python train.py --n_layer=13 --d_model=256 --n_head=8 --n_kv_head=8 --head_dim=64 --d_mlp=1280 --vocab_size=5076 --activation="squared_relu" --norm="rmsnorm" --norm_place="pre" --norm_eps=1e-06 --positions="rope" --rope_base=29000.0 --rope_fraction=1.0 --qk_norm=true --attn_scale=0.192 --bias="none" --tie_embeddings="early" --parallel_block=false --extras=["some layers without attention", "paired heads", "shifted keys", "capped logits"] --init="normal" --init_std_qkv=0.0241 --init_std_o=0.00334 --init_std_up=0.0241 --init_std_down=0.00211 --init_out_by_depth=true --optimizer="muon_variant" --lr=0.00504 --weight_decay=0.0096 --lr_head=0.00677 --warmup_steps=93 --schedule="wsd" --decay_fraction=0.725 --decay_shape="linear" --final_lr_fraction=0.02 --batch_tokens=[8192, 16384, 24576] --seq_len=1024 --doc_mask=true --train_tokens=265800000 --steps=18220 --dataset="wikipedia_en"
Each number is 128 + 24 x the weight over its row's rms, rounded and kept within 0 to 255. Layers, rows and columns count from 0. The size above them is the row's rms in percent of the matrix's.

# layer 9 MLP down (transposed), 1280x256, rms 0.0465, rows 377-429, columns 192-255
size [102 103  96 101  97  97  99 104 101  99 110  99  96  97  85 101 104  98 103  90 103 101  93  93 103  94 102  96 100  93 102  99  84 100 102 103  99 108 104 100 102 103 108 104  98 102  95 102  94  99  92  96 104]
[[125 101 139 143 142 131 154  86 161 145 142 119 140 101  92 137 125 125 140 134 107 127 150 171 152 108 142 146 111 112  87 125 162 116 106 188 138 150  67 142 173 188 102 108 135 141 134 106 106 108 142  71 131 164  79 143 113 120 139 140 116 133 160 129]
 [165  93 109 111 129 157  95 138 137 146  59 101 180 134 151  84  92 134 128  76 139  73  89  82 185 145 124 130  97 144  89 121 149 167 107 102  89 124 149 132 126 145 104 119 112  92 123 162 137 103 137 171 138 147 110  98 116 142 154 116 110 126 101 108]
 [125 135 174 137 131 118 109 118 147 124 123 125  94 119 111 126 149 115 117 125  93  94 110  96 136 145 142 103 111  63 123 165 133 136 170 159 109 133 114  95 144 130 142 143 112 130 112  98  89  91  91 121 101  92 133 118 126 116  84 155 139 144 116 131]
 [132 105 135 131 138 128 138  84 116 163 160 178 170  91 134 128 107  90 132 115 168  99  97 151 115 150 129 139 136 126 161  96 120 140 133 116 160 125 146 151  72 167  97 182 117 121 103 102 114 117 101 162 112 127 146 221 133 132 148 141 133 111 126 127]
 [110 127 108  99  98 140  97 150 152 131 142 125 133 134 135 147 135 131 129 117  84 163 106 112 181 153 135 111 161 158 135 124  89  95 132  98 107 124 101 136 114 151 107 146 141  81 135 137 133 120 124 161 161 138 102 136 163 156 144 139 111 148 107 114]
 [145 192 150 125 127 112 100 133 114 128  97 137 125 112 144 107 113 138  63 139 120 106 110  84 182 114 155 118 102 137  99 138 128 135 130 140 127 188 161 117 126 121 124 107 211 140 144 133 108 136 109 143 101 117 164 151 124 128  82 120 129 137  94 137]
 [114 129 151 144 118 129 129 135 133  96 168 146 144 115 155 102 171 126 129  55 120 158  86 123 101 118 127 115  90 119  98 101 124 158 112 180 105 150 116 136 115 132 107 154 115 121 110 119 137 114 117 149 122 131 103 115 155 100 120 102  51 142 138 118]
 [187  77 178 159 119 151 128  84 135 165  98 136 169 124 105 119 127 113 111 126 154 158  76 153 140 118 139 175 131 116 160 121 162 185 161 118 104 133 144 131 145 100 139 101 129  90  76 113 111 113 112 134 141 142 145 155 168 113 108  97 145 165 133  86]
 [175 109 129 115  97  99 107 153 134 117 134 125 166 119 127 139  98 120  93 133 107 167 113 109 128 182 154 103 169 108 139 142 124 123 125  85 121  84 114 137 129 149 112  77  79 148 101 160 138 130 117 132 155  95 133  93 140 121  86 137 130 110 161 135]
 [122 128 136 127 166 105 140 153 117 182 106 104 131 134 100 104 140 135 110 132 134 146 143 122 124 163 128 133 117 110 166 132 142 118  91 136 131  94 144 152 120 139 139 115 139  97 118  91 171  73 113 118 119 152  73  94 147 104 141 159 115 150 139 120]
 [ 76  77  88 151 144  88 142 126 119 126 113  96 148 132 126 120  70 152 136 118 157 121 135 114 114 118 147 140 107 110 139 119 131 104 130 125 111 158 118 119 136 153  90 102 132 112 161 117 127 132 153 112  90 154 140  83 134 117 155 147 177 146 147  56]
 [127 136 122 147 127  98 109 153 125 156 188 105 130 126 128 151 120 108 131 137 128 134 153  68 123 133 121 151 137  69 109 112 100 115 179 122 121 137 140 123 130 150 137 163 163 150 114 124 139 126 146 159 137 148 126  94 146 106  84 127 123 114 186 131]
 [109 115 127 151 147 121 140 136 146 155 128 114 108 129 162 135 139 132 164  95 147 125 115 170  88 141 124 118 111  96 117 123 120 127 124 140 133 108 122  82 123 138 154 120 114 112 130 115 105 134 114 131 102 141 156 133 111 128 140 140 153 180 117 149]
 [121  98 126  90 123 123 124 131  95  97 110 150 110 116 128 117 106 118 127 176 159 119 103 105 120 147 124 100 111 119 135 107 106 134 131 139 133 100 110 144 124 105 104 118 105 136 168 153 114 106 113 130 162 133  98  98  78 133 154 110 127 141 128 175]
 [141 139 132 151 115 156  97 143 133 159 115  94 136  63 109 103 120 155 149 123 130 151  83 143 113 158 120 151  98  84 149 133 126 160 114  93 100 111 127 162 132 142 128 116 154 144 149 119 111 111 139 152 112 149 131 144 130 126 118 155 100 162 129 106]
 [115 124 139 123 121 141 127 113 167 125 140  95 148 125 117 130 153 135 112 152 111 131 134 135 165 142 146 125 118 118 103 106 132 164 139 137 120 161 126 120  92 156 144 138  95 144  99  99 192 139 127 127  74 132 100 115 115 145 124 133 123 180 140 170]
 [144 156 159  71  61 170 120 107 164 144 132 120  92 105 118 135 105 110 149 107  94 143 151 120 113 112 158 163 150 112 176 176 113 113 139 109 136  95  76  99 123 153 152 103 106 116 113 133 174 126 160 119 139  90 118 145  93 119  99 143 133 142 124 143]
 [133 127  91  75 160 153 119  98 120 108 133 105 117 109 105 164 106 126 157 159 108  97 139 157  90 100 105 120 151 139  91 145 117 162 110  95 166 152 107 125 138 126  95  95 129 119 132 149 134 133 104 134  99 116 114 107 130 149 146 146 125 186 117 122]
 [136 147 132 166 138 126 109 156 114 129 161  71 137 153 113 126 109  99 114 127 108 123 146 115 148 130 109 158 145 124 114 157 142 138 127 166 118 124 163 118  86 139 133  83 119  65 140 142 118 133 109  88 124 129 113 105 142 138 138 111 116 114 122 145]
 [124 168  78 109  88 118 162 126 123 133 127 132 118 101 146 142 145 141 153 128 104 112 160 164 106 106 120 131 108 118 137  56 152 143 187 172 128 153 152 149 102 143 130 116 158 136 150 125 143 123 178 125 109 153 121 176 114 139  90 107 114 102 121 135]
 [147  86 117 126 167 112  94 136 165 118 155 119 123 138 124 131 118 186 126 125 108 108 125 101 153 183 125 119 126 135  99 103 148 106 132 143 106 111 119 145 118 147 151 128 140 142  98 148 140 132 138 172 124 110 117 146 122 107 120  99 152 163 119 106]
 [136  85 131 125  86 130 124  92 123 116 123 118 101 156  83 154 152 145 138 134 103 131 135 156 101 158 157 145 161 135 117  79 158 149 148 143 134 121 158 129 127 170 130  89 118  96  77 193 115 142 149 149  82  96  99 170 141 110 152 134 137 104 109 131]
 [176 117 193 154 148 134 113 107  68 122 141 146 106  94  94 118  85 139 145 162  94 129 156 183 104  97 149  97  74  70 163 132 154  79 120 143 119  81 137 144 107 112 103  92 102 141 140  91 146 152 186 148 132 128 167 133 114 120 144 137 156 100 104 143]
 [ 74 132 109 118  71 106 110  97  98  96 165 122 121 119 154 114 140 159 126 128  96 117 158 132 130 137 121 132 125 150 107  79 127  94 134 118 162 117 133 118 130 111 118 102 136 158 148 163 113 115 112 181 174 103 107  85 136 138 111 131 154 166 105 110]
 [124 150 106 114 151 147 128 154 149 138  99 153 122 105 135 104 140  83 127 142 130 146 112 108  85  97 131 111 126 137  86 129 165 139 138 137  72 115 114 114 126  96 165 149 113 162 135 125 148 120 133 128 126 152 125 108 114 136  96 117  88 115 141  27]
 [151 108  74 163 114 153 106 124 134 130 176 110 147 152  64  92 135 102 147 156 119  87 119  84 111 135 100 142 153 116 118 154 130 132 131 115 153 150 135 107 125 139 134 130 132 122 137 136 114 121 149 160 110 157 100 155 116 137 135 119 143 152 134 131]
 [128  98 148 150 101 119 151 137 157 133 183  79  99 110 169  96 127 115 157 116 129 137  62 147 127 123 111 158 121 121 151 140 175 151 126  86  94 135 157 129 157 126 114 131 136 140 140 134 146 150 206 162 129  94  93 138 145 145 125  98 151  97 156 157]
 [ 91 105 134  93 142 130 120 149 149 148 169 135 165 116 116 161 144  98 149 152 157 164 102 111 137 105 134 126 112 103 123  90 141 105 101 169 125 129 118 109 123  83 134 113 170 126 149 120 113 164 181  97 147  91 178  89  96  81 143 138 111  90 124 130]
 [102 160 146 104 114 170 162 114 142 141 140  79 102 104 167 137 155 128 121 119 104  99 127 163  62 132 125 130 145 127 124 113 106 139 125 146 137 119 135 154 156 192 115 119 164 105 109 115 137 138 132 138 138  77 110 116 114  98  97 106 124 171 120  98]
 [138 112 136 125 140 112 108 110 143 140 126 114 199 160 107 103 152 131 128 120 103 153  95 125 141 141 113 126 116 135 115 139 122 129 137 124  96 155 102 165 171 135 164 106 114 107 130 112 150 108 136 164 149  86 162 171 151 179 151 139 100 168 123 150]
 [151 128 100 171 128 125 137 123 113 175  87  99 140 115 110 118 105 141 154 125 106  96 131 135 143 126 144 165 130 111 133 122 154 105 134 138 139 139 121 173  99 127 128 102 113 136 129 128  88 146 122 124 166 134 132  94 131 105 140  69 158 129 111 170]
 [103 124  97 142 166 121  94 132 181 175 166 148  96 105 110 141 105 126 155 126 109 106 164 100 115  98 175 144 122 134 127 178 110 148 105 111 121 150 123 123 134 134 173 114 126 121 118 120 145 139 125 164  73 162 137 128 107 157 137 121 160  60 166 139]
 [124 113 170 127 138 142 188 195 134 131 162 161 111 152 101 132 133 143 145 132 141 128 111 144 136 133 138 151 108 115  75 123  99 137 110 154 102 155 128 154 147 109 140 175 141 167 130 145  84 127 170 167 127 132 124 115 134 107 125 138 114 140 122 106]
 [140 145 113 144 143 140  97 133 129  87 120 114 124  95 120 113 141 132 123 122 120 148 101 129 134 117 133 103 141 147 165 120 101 112 145 154  92 114  97 137 167 152 118 134 157 124 113 104 120 172 114 157 126 143 147  97 133 102 138 108 134  85 102 143]
 [119 130 130 104 110  96 112 159 124 117 113 129 113 104 144 161  97 109 104 104 107 119 125 162 128 111 149 156 127 108 155 126 152 119 111 123 144 148 121 141 148 106 110 170 135 134 163 132 135 119 145 144 134 133 128 130 127 114 154  99 139 127 111 113]
 [ 89 151 129 127  93 137 170  93 125 129 169 177  98 132 140 120 129 116 129 136 153 105 152 160 145 130 118 122 151 124 130 126 136 162 146 134 189 120 122 159  88 138 151 124  82 138 131 106  97 136 136 152 148 146 172 118 155 110 111 163 151 132 120 131]
 [161 141 130 152 181 106 147 121 133 120  97  85 143  82 125  93 113 152 174 115 128 102  82 145 143 144 131 152 164 144 113 165  95  98 122  97  88  94 108  95 124 142 118 156 125 132 149 160 148 148 134 101 137 114 161 160 175  91 114  93 133 135 111 106]
 [115 192 138 127  92 151 128 123 164 127 158 127 120 145 164  91  83 128 134 136 119 135  90 108 143 158 118 137 110 156  92 125 142  74 159  88 122 143 115  96 119 151 129 128 119 104  78  80 138  91  91 124 144 123 122 142 120  83 148  99  88  99 110 171]
 [140 117 136 116 116 145 132 151 134 153 139 137 105 147 127 124  94  97  88 157  84 134 125 120 135 122  98 117 114 180 153 104 157 172 109 129  85  85 133 108  93 134 148 179 158 160 107  97  98 132 144  91 142 134 150 171 143 126 137 122 144 121  94 138]
 [135 124 120 133 121 115 119  67 111 104 145 167 121 121 139 139 134 122  95 148 162 131  83 154 126 173 109 126 135 113 117 152 138 128 138  93 121 105 128 139 157 155 141 109  91 151 152 131  96 117 142  95  96 113 124 147 109 156 116 116 158 125 130 124]
 [115 164 112 151 114 138 130 132 115 149 194 123 129 143 120 129  79 157 106 103 145 127 159 140 144 141 129 108 108 128 115 178 149 138 122 115 109 158  94 121 167  90 160 173 155 116 155 115 130 157 153 104 133 134 149 147 140 159 141 180  77 152 105 144]
 [151 129 132 141 141 148  97 136 112  97 137 135  80 163 131 183 109 117  91 144 141 108 103 114 146 101 145 171 139 140 129 139 103 140 101 133  94 122 111 169 111 124 136 161 136 146 121 125 137 170 199 101 108 159 136 125  87 183 157 150 137 107 120 167]
 [158 115  99 137 131 157 115  95 113 111 143 181 123 148 132 139 163 127 146  94 186 116 146 100 144 147 141 125 129  96 116 130 147 111 180 100 141 148 109 167  94 166 138 203 123 135 117 124 160 104 143 183 139 124 103 133 101 135 127 130  81 109 126 118]
 [118 136 140 134 134 154 112 150 130 112 113 122  99  97 115 136 160 165 127 160 127 144 169 154 147 156 100 133 124 108 178 162 109 103 152 138 100 116 164 102 147 151 142  84 173 128 150  91  94  98 149 119 105 159 116 135 133 115 151 128 155 121 143 141]
 [123 152 138 145 181 152 185 118 115 127 117 156 126 145 139 140 157 106 153 123 131 153 107 108 134 118 101 141 138 118 122 116 172 106 132 123 144  98 151 160 113 144 156 110 117 118  84 155 119 117 186 132  87 144 112  81 138 105 112 130 146 102  94 110]
 [135 175 117 148 146 136 122 105 137 129 160  93 125 109 106 128 107 115  85 100 122 139 137 142  89 104 146 127 131 102 113  95 123  83 122 113 139 115 140 158 126 120 109 114 148 141  91 162 111 163 133 126 150 127 117 137 144 187 128 150 115 106 167 135]
 [159 136 147 146 126 111 127  95 129 142 157 120 125  92 139 133 116 129 122 153 180 151 103 108  97 108 101 159 135 118  99 144  91 109 147 135 140 151 139 112 138  60 119 115 151  91 124  75 140 130 118 112 116 113 132  72 144 142 107 124 133 122 141 132]
 [ 79 134 146 125 122 117 124 117 157 131 154 117 119 183  84 110 109 116 113 158 119  98 104 185 178 123  85 149 118 123 132 130  95 143 114 123 118 126 102 144 161 137 115 131 113 143 124  95 104 137 129 121 170 148 131 172 100 193 139  81 169 142 149  93]
 [109 147 116 139 139 118 119  93 119 140 143 108 123  79 120 132 139  89 137 136 146  94 175  96 113 100 157 167 118 123 125 129 109 127  85 107 119 117 130  98 120 126 128  96 110 186 135 148 141 143 131 122 147 131 134 121 145 121 121 106 103 113 127 116]
 [155 127  94  79 127  76 108 134 136 172 165 117 131 126 109 155 128  63  81 152 135 157 117 144 127 120 131 126 129 140 130 116 107 147 115 173 119 104  91 148 113 127 148  86 149 132 117 171 118 136  72 139 120 103  94 122 152 138 112  76 130  98 109 138]
 [116 136 125 151 164 108  68 142 133 111 130 127 131 104 161 174 123 115 166 125 152 144 163  88 137 151  90 105 138 106 141  93  72 100 128 130 134 106 112 146 132 146 162 112 133 135 157 117 146 157 157 138 140 139 121  91 133 154 165 127 145 162 129  84]
 [ 99 135 123 119 104 134 146 161 160 166 125 158 155 124  98 127 131  88 126 127 175  86 139 149 150 143  92 102 138 108 142 178 121  92 134 167 174 130 114  99 152 146 124 117 117  84 126 152 151  87 138 155 128 111 143 112 101 101 121 119 118 125 133 128]
 [110 130 158 123  93 155 112  93 111 110 147 118 146 115 156 167 108 111 165 132  87 164 113 164  96  94 127 106 138 119 102 120 140 154 139 104 134  85 147 111 149 156 129 136 108 132 136  84 175 139 151 161 129 166 142 103 159 117 104 111 145  76 115 134]]
# layer 9 MLP up, 1280x256, rms 0.107, rows 378-429, columns 192-255
size [ 94  99 105  89 105  94 111 106 105 114  96  94  91  80 107 100  98 103  83 101 103  95  95  99 101 103 101 109  89  97  97  93 100  99  99 101 106 105 100  96 100 101 103  94  82 105 110 105 101  95  96 106]
[[138 140 146  95 143 175  95  96 141 127 116 116 119 120 134 148  94 113 104  81 171 129 130 135 129 106 143 135  95 126 146 111 126 127 141 129  84 147 128 178 120 100 110 155 112 123  88 153 151 118 122  85 119 151 130 133 159 106 166 159 109 125 121 121]
 [112 155 147 149 113 118 114 132 164 128 161 127 112 128 145  71 112 143 109 135 112 152 130 145 152 201 135 104 147 132 163 141  94 154 158  96 123 105  87 111 142 146  95 174 108 147 110 149 112 145 134 141 117 112 137 155 149 151 117 159 159 148 112 118]
 [172  83 150  94 119 161 107 107  94 145 105 168 138 132  84 111 173  93 172 119 124 118 121 158 132 121 106 135 103 125 134 122 153 117 161 115 107 108 210 159 123 100 126 132 122  99 104 111 112 137 142 162 145  95 136 155 162 114 151 141 107 152 109 126]
 [117 128 177 188  92 146 100 150 124 144 112 126 181 120 128 156 118 199 122 139 134 100 128 157 142 105 138 122 128 132 103 179 151 155 114 124  97 136 138 125 187  92 163 141 118 146 147 151 137 136  76 173 170 113 112 126 125 138 104 141 148 103 120 135]
 [156  85 123 168 132 111 151 159 127 204 112 144 149 124 158 113 131 122 101 155 156 158 164  82 123 145 122 169  85 141 108 134 132 120 154 140 103 149 169 150 147 134 112 103 133 112 109 141 110 142 142 122 135 126 119 119 114 117  99 165 124  97 126 138]
 [120 132 130 117  97 145 176 138 120 161 156 118 131 120 101 145 117 117 137 124 196 153 150 167  91 137 133 146 131 194 133 126 120 126 132 131 142 129 139  84 138 124 147 112  66 119 122 142 140  85 152 137 152 163 131 123 104 164  88 113 100 140 145 138]
 [155 139  94 158 149  89 161 131 123 101 158 175 107 123  92 156 156 109 115 115 111 113 155 139 117 125 127 113 108 120  98 108 167 165 117 102 122 184 117 146 141 116 145 157  99 122  78 145 127  93 161 132  90 143 104 113 136 171  94 144 118 159 113 144]
 [143  90 120  78 146 119 158 105 114  91 107 118 123 118 141 147 179  70 113 156 151 121 128 147 113 146 140 118 156 176 131 161 135 139 126 181 106 123  76 139 127 151 123 119 154 124 134 126 115 128 147 128 142 140 129 120 115 142 158 140  95  92 130 131]
 [114 159 168 130 151 103  94  96  98 128 127 136 142  85 127 107  88 104 112 116 155 119 138 124 129 149 104 107 134 103 124 107 158  91 141 103 116  91 139  98 134 126 159 103 149 159 140 163 163 148  75 168 149 135 132 128  97  89 163 100 149 136 143 146]
 [120 169 104 128 121 104 118 112 169 124  70 140 129 104 131 129 116 124 107 102 124 131 137 107 111 136 132 157 135 139 109 109 129 131 136 135 145 161 121 152 166 168  89 103  75 129 126 111 130 118 182 108 120 124 141 137  54  92 140  97 147 119 187  79]
 [101  90  82 140 105 130 169 101 132 122 186 150 120 128 117 137  94 138 107 135 112 129 154 138 167 109 114 143 127 125 141 150 115 105 157 120 144 133 120 126 126 114 138 124 103  94 113 102 125 120 154 158 141 140 112 106 119 114 119 104 134 151 126 140]
 [113 175 147 101 157 141 141 146 146 118 186 129 125 152 144  73  96 161 124 123 129 108 175 108 167 104 153 130 115 160  86 100 151 103  95 142 128 127 123 172 120 136 127 163  86 131 102 145 142 112 131 112 114 185 147 117 108 148 131 156 151 133 189 152]
 [148  99 104 109 112 105 113 162 146 115  99  94 127 153  94 129 163  92 102 109 143 128 150 135 113  86 157  96  98 110 123 133 170 126 150 156 137 155 141 131 170 123 111 131 158 120 129 129 107 141 122  93 136 121 107 125 152 162 120 129 127 139 125  97]
 [173 178 114 112 133 135 149 157 120 103 104 118 122 126 145 191 122 154 132  87 173 104 126 148 126 137 137 136 111 152 129 102 137 129 136 158 181 156 125 127 134 146 129 175 123  91 100 164 114  79 146  81 153 101 130 132 121 111 159 197 131 101 130 128]
 [126 100 127 138 106 110 117 134 151 154 168 131 134 115 142 112 143 104 142 121 149 150 174 150 141  85 128  94 146 135 107 113 132 138 117 203 122 107 135 130 108 120 159 110  96 106 164 138 126 104 159 128  98 112 130 158 124 151 173 120 121 172 156 137]
 [142 153 138 124 109 117 153 132 129 147 139 109 162 160 124 166 131  78 178 115 144 119 123  76  98 138 176 120 152 150 128 171 111 153 119 178 126 182 119 104 104 108 155 144  68 134 119 154 137 117 105 187 172 132 114 124 143 141 134 169 156 121 114 110]
 [110 109 130 155 150 153 115 174 137 148  90 153  76 165 123 168 125 116 138 174 100  78 144 120 139 151 144 127 124 162 125  95 168 138  99 127 137 156 128 179 109 123 109 165 108 106 128 124 123 174  98 118  90 102 136 113 126 183 121 133  73 139  74 138]
 [150 106 118 144 108 137 123 170 158 137 161  91 103 129 110 155 102 150 139 101 128 134 138 125 132 170 109 163 121 116 157 102 159 109 163 126 132 148 145 108 111 143 107 112 127 102 108 119 157 132 160 104 143 154 162 132 155 137 139 143 107 107 131 165]
 [120 174 142 152 133 120  85 135 113 161 106 163 121 124 115 134 109 126 153 100 142 146 141 117 122  91 103 138 165 100 143 176 139 115  96  99 133 139  82  97 134 115 145 116 157 148 139 113 130 144  77 167 171 119 141 148 167 141 129 101 117 132 121 127]
 [160 112 130  87 163 136 139 164 126 152 142 127 157 169 127  94 151 163 150 101 161  61 132 128 109 150  99 102 124 111 153  87 159  95 142 136 100 141 115 119 150 113  94  84 162 148  99 169 129 156 108 147 185 150 130 163 127 135 125 119 140 101 112 100]
 [115 139 126 123 115 134 122 144 128 128 103 134  93 138 109 120 139 102 122 118 136 139 130 115  99 122 135 138 158  86 149 124 133 112 169  99 109 132  94 116 104 107  99 101  94 133 119 130 101 103 153 113 139 134 101 118 113 127 120 112 123 135 120 140]
 [119 125 159 150 145 101 115 133 115 121 117 129 158 135 101 118 103 101 115 112 151 148 128 149 102 127 129 107 123 159 142 160 118 128 109 166 163  81 144 134 147  98 136 161 146 138 113 118 128 124  96 147 155 141 104 103  62 144 129 106 174 111 146 168]
 [129 114 101  99 154 120 137 106  97 115 131 117 120 102 146 147 137 105 158 129 172 196 127 109 102 148 150 122 102 121  92 112  84 147 115 121 119 126 142 151 161 148  83 189 135 101 124 128 119  96 114 146  87 117 151 100 150 143 128  94 119 154 147 109]
 [113 144 114 132 101 152 121 113 114 145 146  99 129  93 144 139 125 119  85 161 131 160 121  97 125 160 147  75  95 140  94 155 157 143 148 129 104  98 165 112 123  98  90 135 139  78 153 130 129 111 121 161 105 156 145 119 139 135 170  91 115 137 154 109]
 [113 114 133 127 102 116 128 151 129 104 129 107 138  94 120 119 112 141  99 140  87 180 107 106 139 145 122 111 115 138 107 111 121 142 144 165 135 158  99 144 177 120 128 157 146 149 166 162 153  91 117 136 177 175 127 121 145 102 139 134 128 157 108 158]
 [109 103 120 103 122 128 139 122 101 152 133  98 125 167 137  75 132 102  89 104 163 125 148 125 136 124 126 131 116 131  92 149 114 103  99 147 118  80 104 132 130  53 110 124  93 112 142 120 190 154  90 136 144 142 152 116 124  87 130 108 133 169 113 163]
 [101 126 171 124 134 119 146 157 115 148 131  84 132 118 104 154 146 134 126 130 153  58 102  84 138 133 110 120 152 144  83 102 144  95 115 163 125 111 118 127 150 127 129 119 129 100 121 171 142 170 120 115 150 136 123 113 163 112 154 134 120 150 109 127]
 [ 96 136 152 128 108 146 128 107 151 132 146 100 186 149 108 115 132  94 152 110 131  63 136 141 123 133 114  93 124 127 129 151  87 119 130 138 137  72 124 116 141  85 109 109 128 123 107 131 170 158 133 148  99  97 159  74 139 135 130 114 167 132  99  81]
 [140 120  67 160 115 109 111 165  94 117 157 133 133 163 180 135 142 120 119 122 156  92 126  90 154 161 119 117 102 101 110 157 122 146 126 121 118 165 130  94 122  96 166 172 130 120 182 136 155 120 116 143  79 166 158 133 147 168 108 113 126 142 169 130]
 [181 141 104 148 122 123 123 130 105 126 154 146 174 139  94  99 144 146 125 123 176 136 135 151  78  67 110 190 111 108 103  99 161 131 147 125 111 163 122 137 154 152 130 133 178 140  97 121 132 159 139 138 115 118 123 136 137 121 123 130 136 146 157  92]
 [ 79 133 132  94 142  99 134 163 108 128 108 114 194  99 130 119  91 190 142 127 150 127 134 155 132  99 117 109 139 124  94 117  97 115 132 155 117 152 125 133 122 111 115 133 134 109  69 118 136 149 102 138 111 154 148 165 116 139 107 138  89 117 100 133]
 [118 144  87 109 101 151  74  84 130 140 132 144 104 118  86  75 139 170 129 129 151 123 170  91 124 168 137 109 135 166 112 101 157 165 174 121 130 130 142 133 149 154 101 153 107 118 169 132 120 116 106 122 152 127  81 117 108  85 132  98 114 139 118 112]
 [ 93 113 134  90 125 133 132 112 132 115 124 116  94 124 133 149 106  93 187 124 217  98 151  96 187 113 133  97 136 131 129 116 147  99 122 131 144 177 145 138 115 141 117 123 121 137 161 126 105 128 124 140  88 120 142 111 141 114 138 168 107  99 109 135]
 [172 149 167  78 132 119 143 142 101  92 127 152 128 153 110 145 132 104 142  79 150 152 136 189 147 107 113 132 115 114 183  96 192 131 115  54 119 106 135  93  84  95 116 156 142 124 120 116 116 144 126 162 135 119 115 120 131  98 156 137 180 131  55 120]
 [123 133 109 110 175 112  99 144 177 140 141  78 146 141 155 125 125 106 130 158 131 106 117 189 190 152 153 109 123 103 151 100  78 148 127 140 118 131 133 118 103 107 158 142 118 116 134  79 136  99  87 155  98  97 141 127 135 133 136 117  77  82 109 155]
 [122 152 171 160 141 110 140 154 152 111 160 131 129 107 110 145 140 158  90 108 144  91 137 100 133 106 138 107 133 164 161 116  88 114 145 143 104 159 118  97 137 136 113 151 103 133 139 140 120  94 126 126 138 153 156 136 110 107 178 126 161 156 133 111]
 [112 153 126 172 126 147 157 141 112 154 131 127 158 102 126 155 104 137 188 122 128  98 157 121 119  90  96 169 143 145  98 122 172 141 137  74  90 134 173 136 134  86 141 110 117 132 142 123 158 128  78 133 182 115 118 136 121  92 165 105 146  93 101 102]
 [149  80  83 112  94 143  92 112 133 145 145 130 141 118 191 132 115 177 121 128 105 107 124 146 111 108 139 108 124  95 110  98 125 128 146 118 136 133  95 134 166 139 132 159 117 137 107 126 108 142 128 143 131 114 154 120 174 118 156 105 119 121 101 109]
 [139 117 131 159  72 115 149 136  93 146 154 136 187 114 131 146 148 144 122 145 159 117 131 164 122 112 127 140 135 149  94 151 132 107 120  87 103 172 121 144 142 167 131  82 100 103 172 140 145 163 148 111 130  92 157 126 135 107 116 122 167 115 118  84]
 [158 150 152 119 158 163 146 183  84 106 153 113 155 155 141 146 110 110 105 108 160 127 150 107 140 147 133  95 139 112 120 160  95 136 163 141 137 148 122 121  71 140 137 138 135  98 108 155 118 100 119 115 119 142 160 143 149 139 144 103  94 129  91 113]
 [ 72 150  38  93 135 167 124 133 135 135  94 160  95 134 119 120 125 139  99 129 159 110 153 110 170 145 123 123 145  91 117  94 128  91 158 123 150 118 107 151  95 142 139 143 104 140 150 155 143 124 133 143 151 107 142 129  92 135 150  99 127 131 159 129]
 [127 140 162 141  82 143 118 147 157 138 125  96 120 128 148 112 161 111 131 106 156 133 187 116 117 162 118 118  60 145 162 103 123  97 100 105 135 138 117 184 137 143 118 131 107 159 117 154 166 137 133 129 137 139 134 145 127 115 130 145  72  71 137 141]
 [145 138 130 152 146 112 125 150 139 153 100 176 119 113  95 125 192  91 171 155 172 158 150 122  97 144 128 111 115 124  98 126 141 140 148 123 158  91  85 137 106 127 132  90 124  92 116 133 142 146 141 149 145 150  93 156  95 117 125 179 151 134 153 107]
 [108 124  97 140 153 119  98 124 163 145 143 118 109 111 151 116  69 163  98  99 167 118 114 144 122 121 132 126 124 140 124 133 142  99 131 125 124 147 109 154  80 159  88  67 111 111 124 123 118 150 147 109  97 143  98 129 122 120 143 115  46 161  94 136]
 [ 99  91 167 110 106 116 133 140  88 108 121 158 112 143 155 142 163 155 160 135 131 132 114 102 152 142  97 133 128  99 141 127 151 165 147 105 118 136 113  96 143 123 150 118  94 125 159  95 140 113 110 128 116 118 132 124 103  52 138 112 113 186 110 129]
 [145 145  77 145 102 125 134 135 157 115  84 102  86 148 111 114 100 141 115 144 125  69 136  86 138 144 121 114 106 161 155 106 110 100 120 116 112 136 147 106 136  99 120 106 129 116 144 121 144 133 139 136 106 150 143 104 115 152 106 135 141 174 152 132]
 [109  78 130 152 154 112 111 105 111 125 137  97 146 164 114  95 116 144  94 164 160 147 122 142 104 122 100 132 101 148  93 165 123 162 108 146 137 148  91 169  85 113 155 154 109 173 122 111 111  84 151 132 114 146 133 129 103 105 160 147 125 122 114  76]
 [127 133 110 121 115 197 109 112  76 134 138 117 129 149 141  73 148 145  96 155 146 155 155 120  92 115 164 187 108 143 120 121 150 104 139 129  77 103  91 113 105 171 134 113 153 174 159  81 141 147 126 118 146 105 100 108 126 122 145 118 127 106 138  92]
 [111 185  81 143 114  85 124 182 144 102 120 138 133 164 142 148 143 133 132 136 142 139 125 154 156 129 150 129  92 118 154 159 100 128 132 216 130 127 151 111 136 121 104 147 135  89 161 162 126 122 160  81 163  89 109 137 127 183 121 147 109 157 119 138]
 [113 142 115  84 123 133 156 111 139 100 118 100 130 123 137 141 107 111 120 141 109 164 159 110 146 125 133 101 138 165 146 146 111 153 109 106 157 119 146 111 107 146 138  96 104 102 140 156 131 108 112  89 143 173 148 147 181 111 102  90 130 136 132 102]
 [ 67 138 120 165 147 104  98 130 121  85 162 145 131 137 112 147 109 141 136 133 145 121 138 130  89 132 122  97 145 118 143 133 161  88 130 125 129 129 117  92  81 144 126  97 111 133 177 146 147 112 114 131 134 149  90 100 100  85 158 156 145 120 110 151]
 [113 150 120 149 122 125 120 151  95 179  76 168  89 141 102 129 152 121 139 113 130 187 139 110 103 131 174 150 127 142 127 154 136 117 136  98 135 111 141 113 177 118 113 160 125 108 138 138 156 132 126 100  83 108 153 137 116 131  92 150 118 132 145 108]]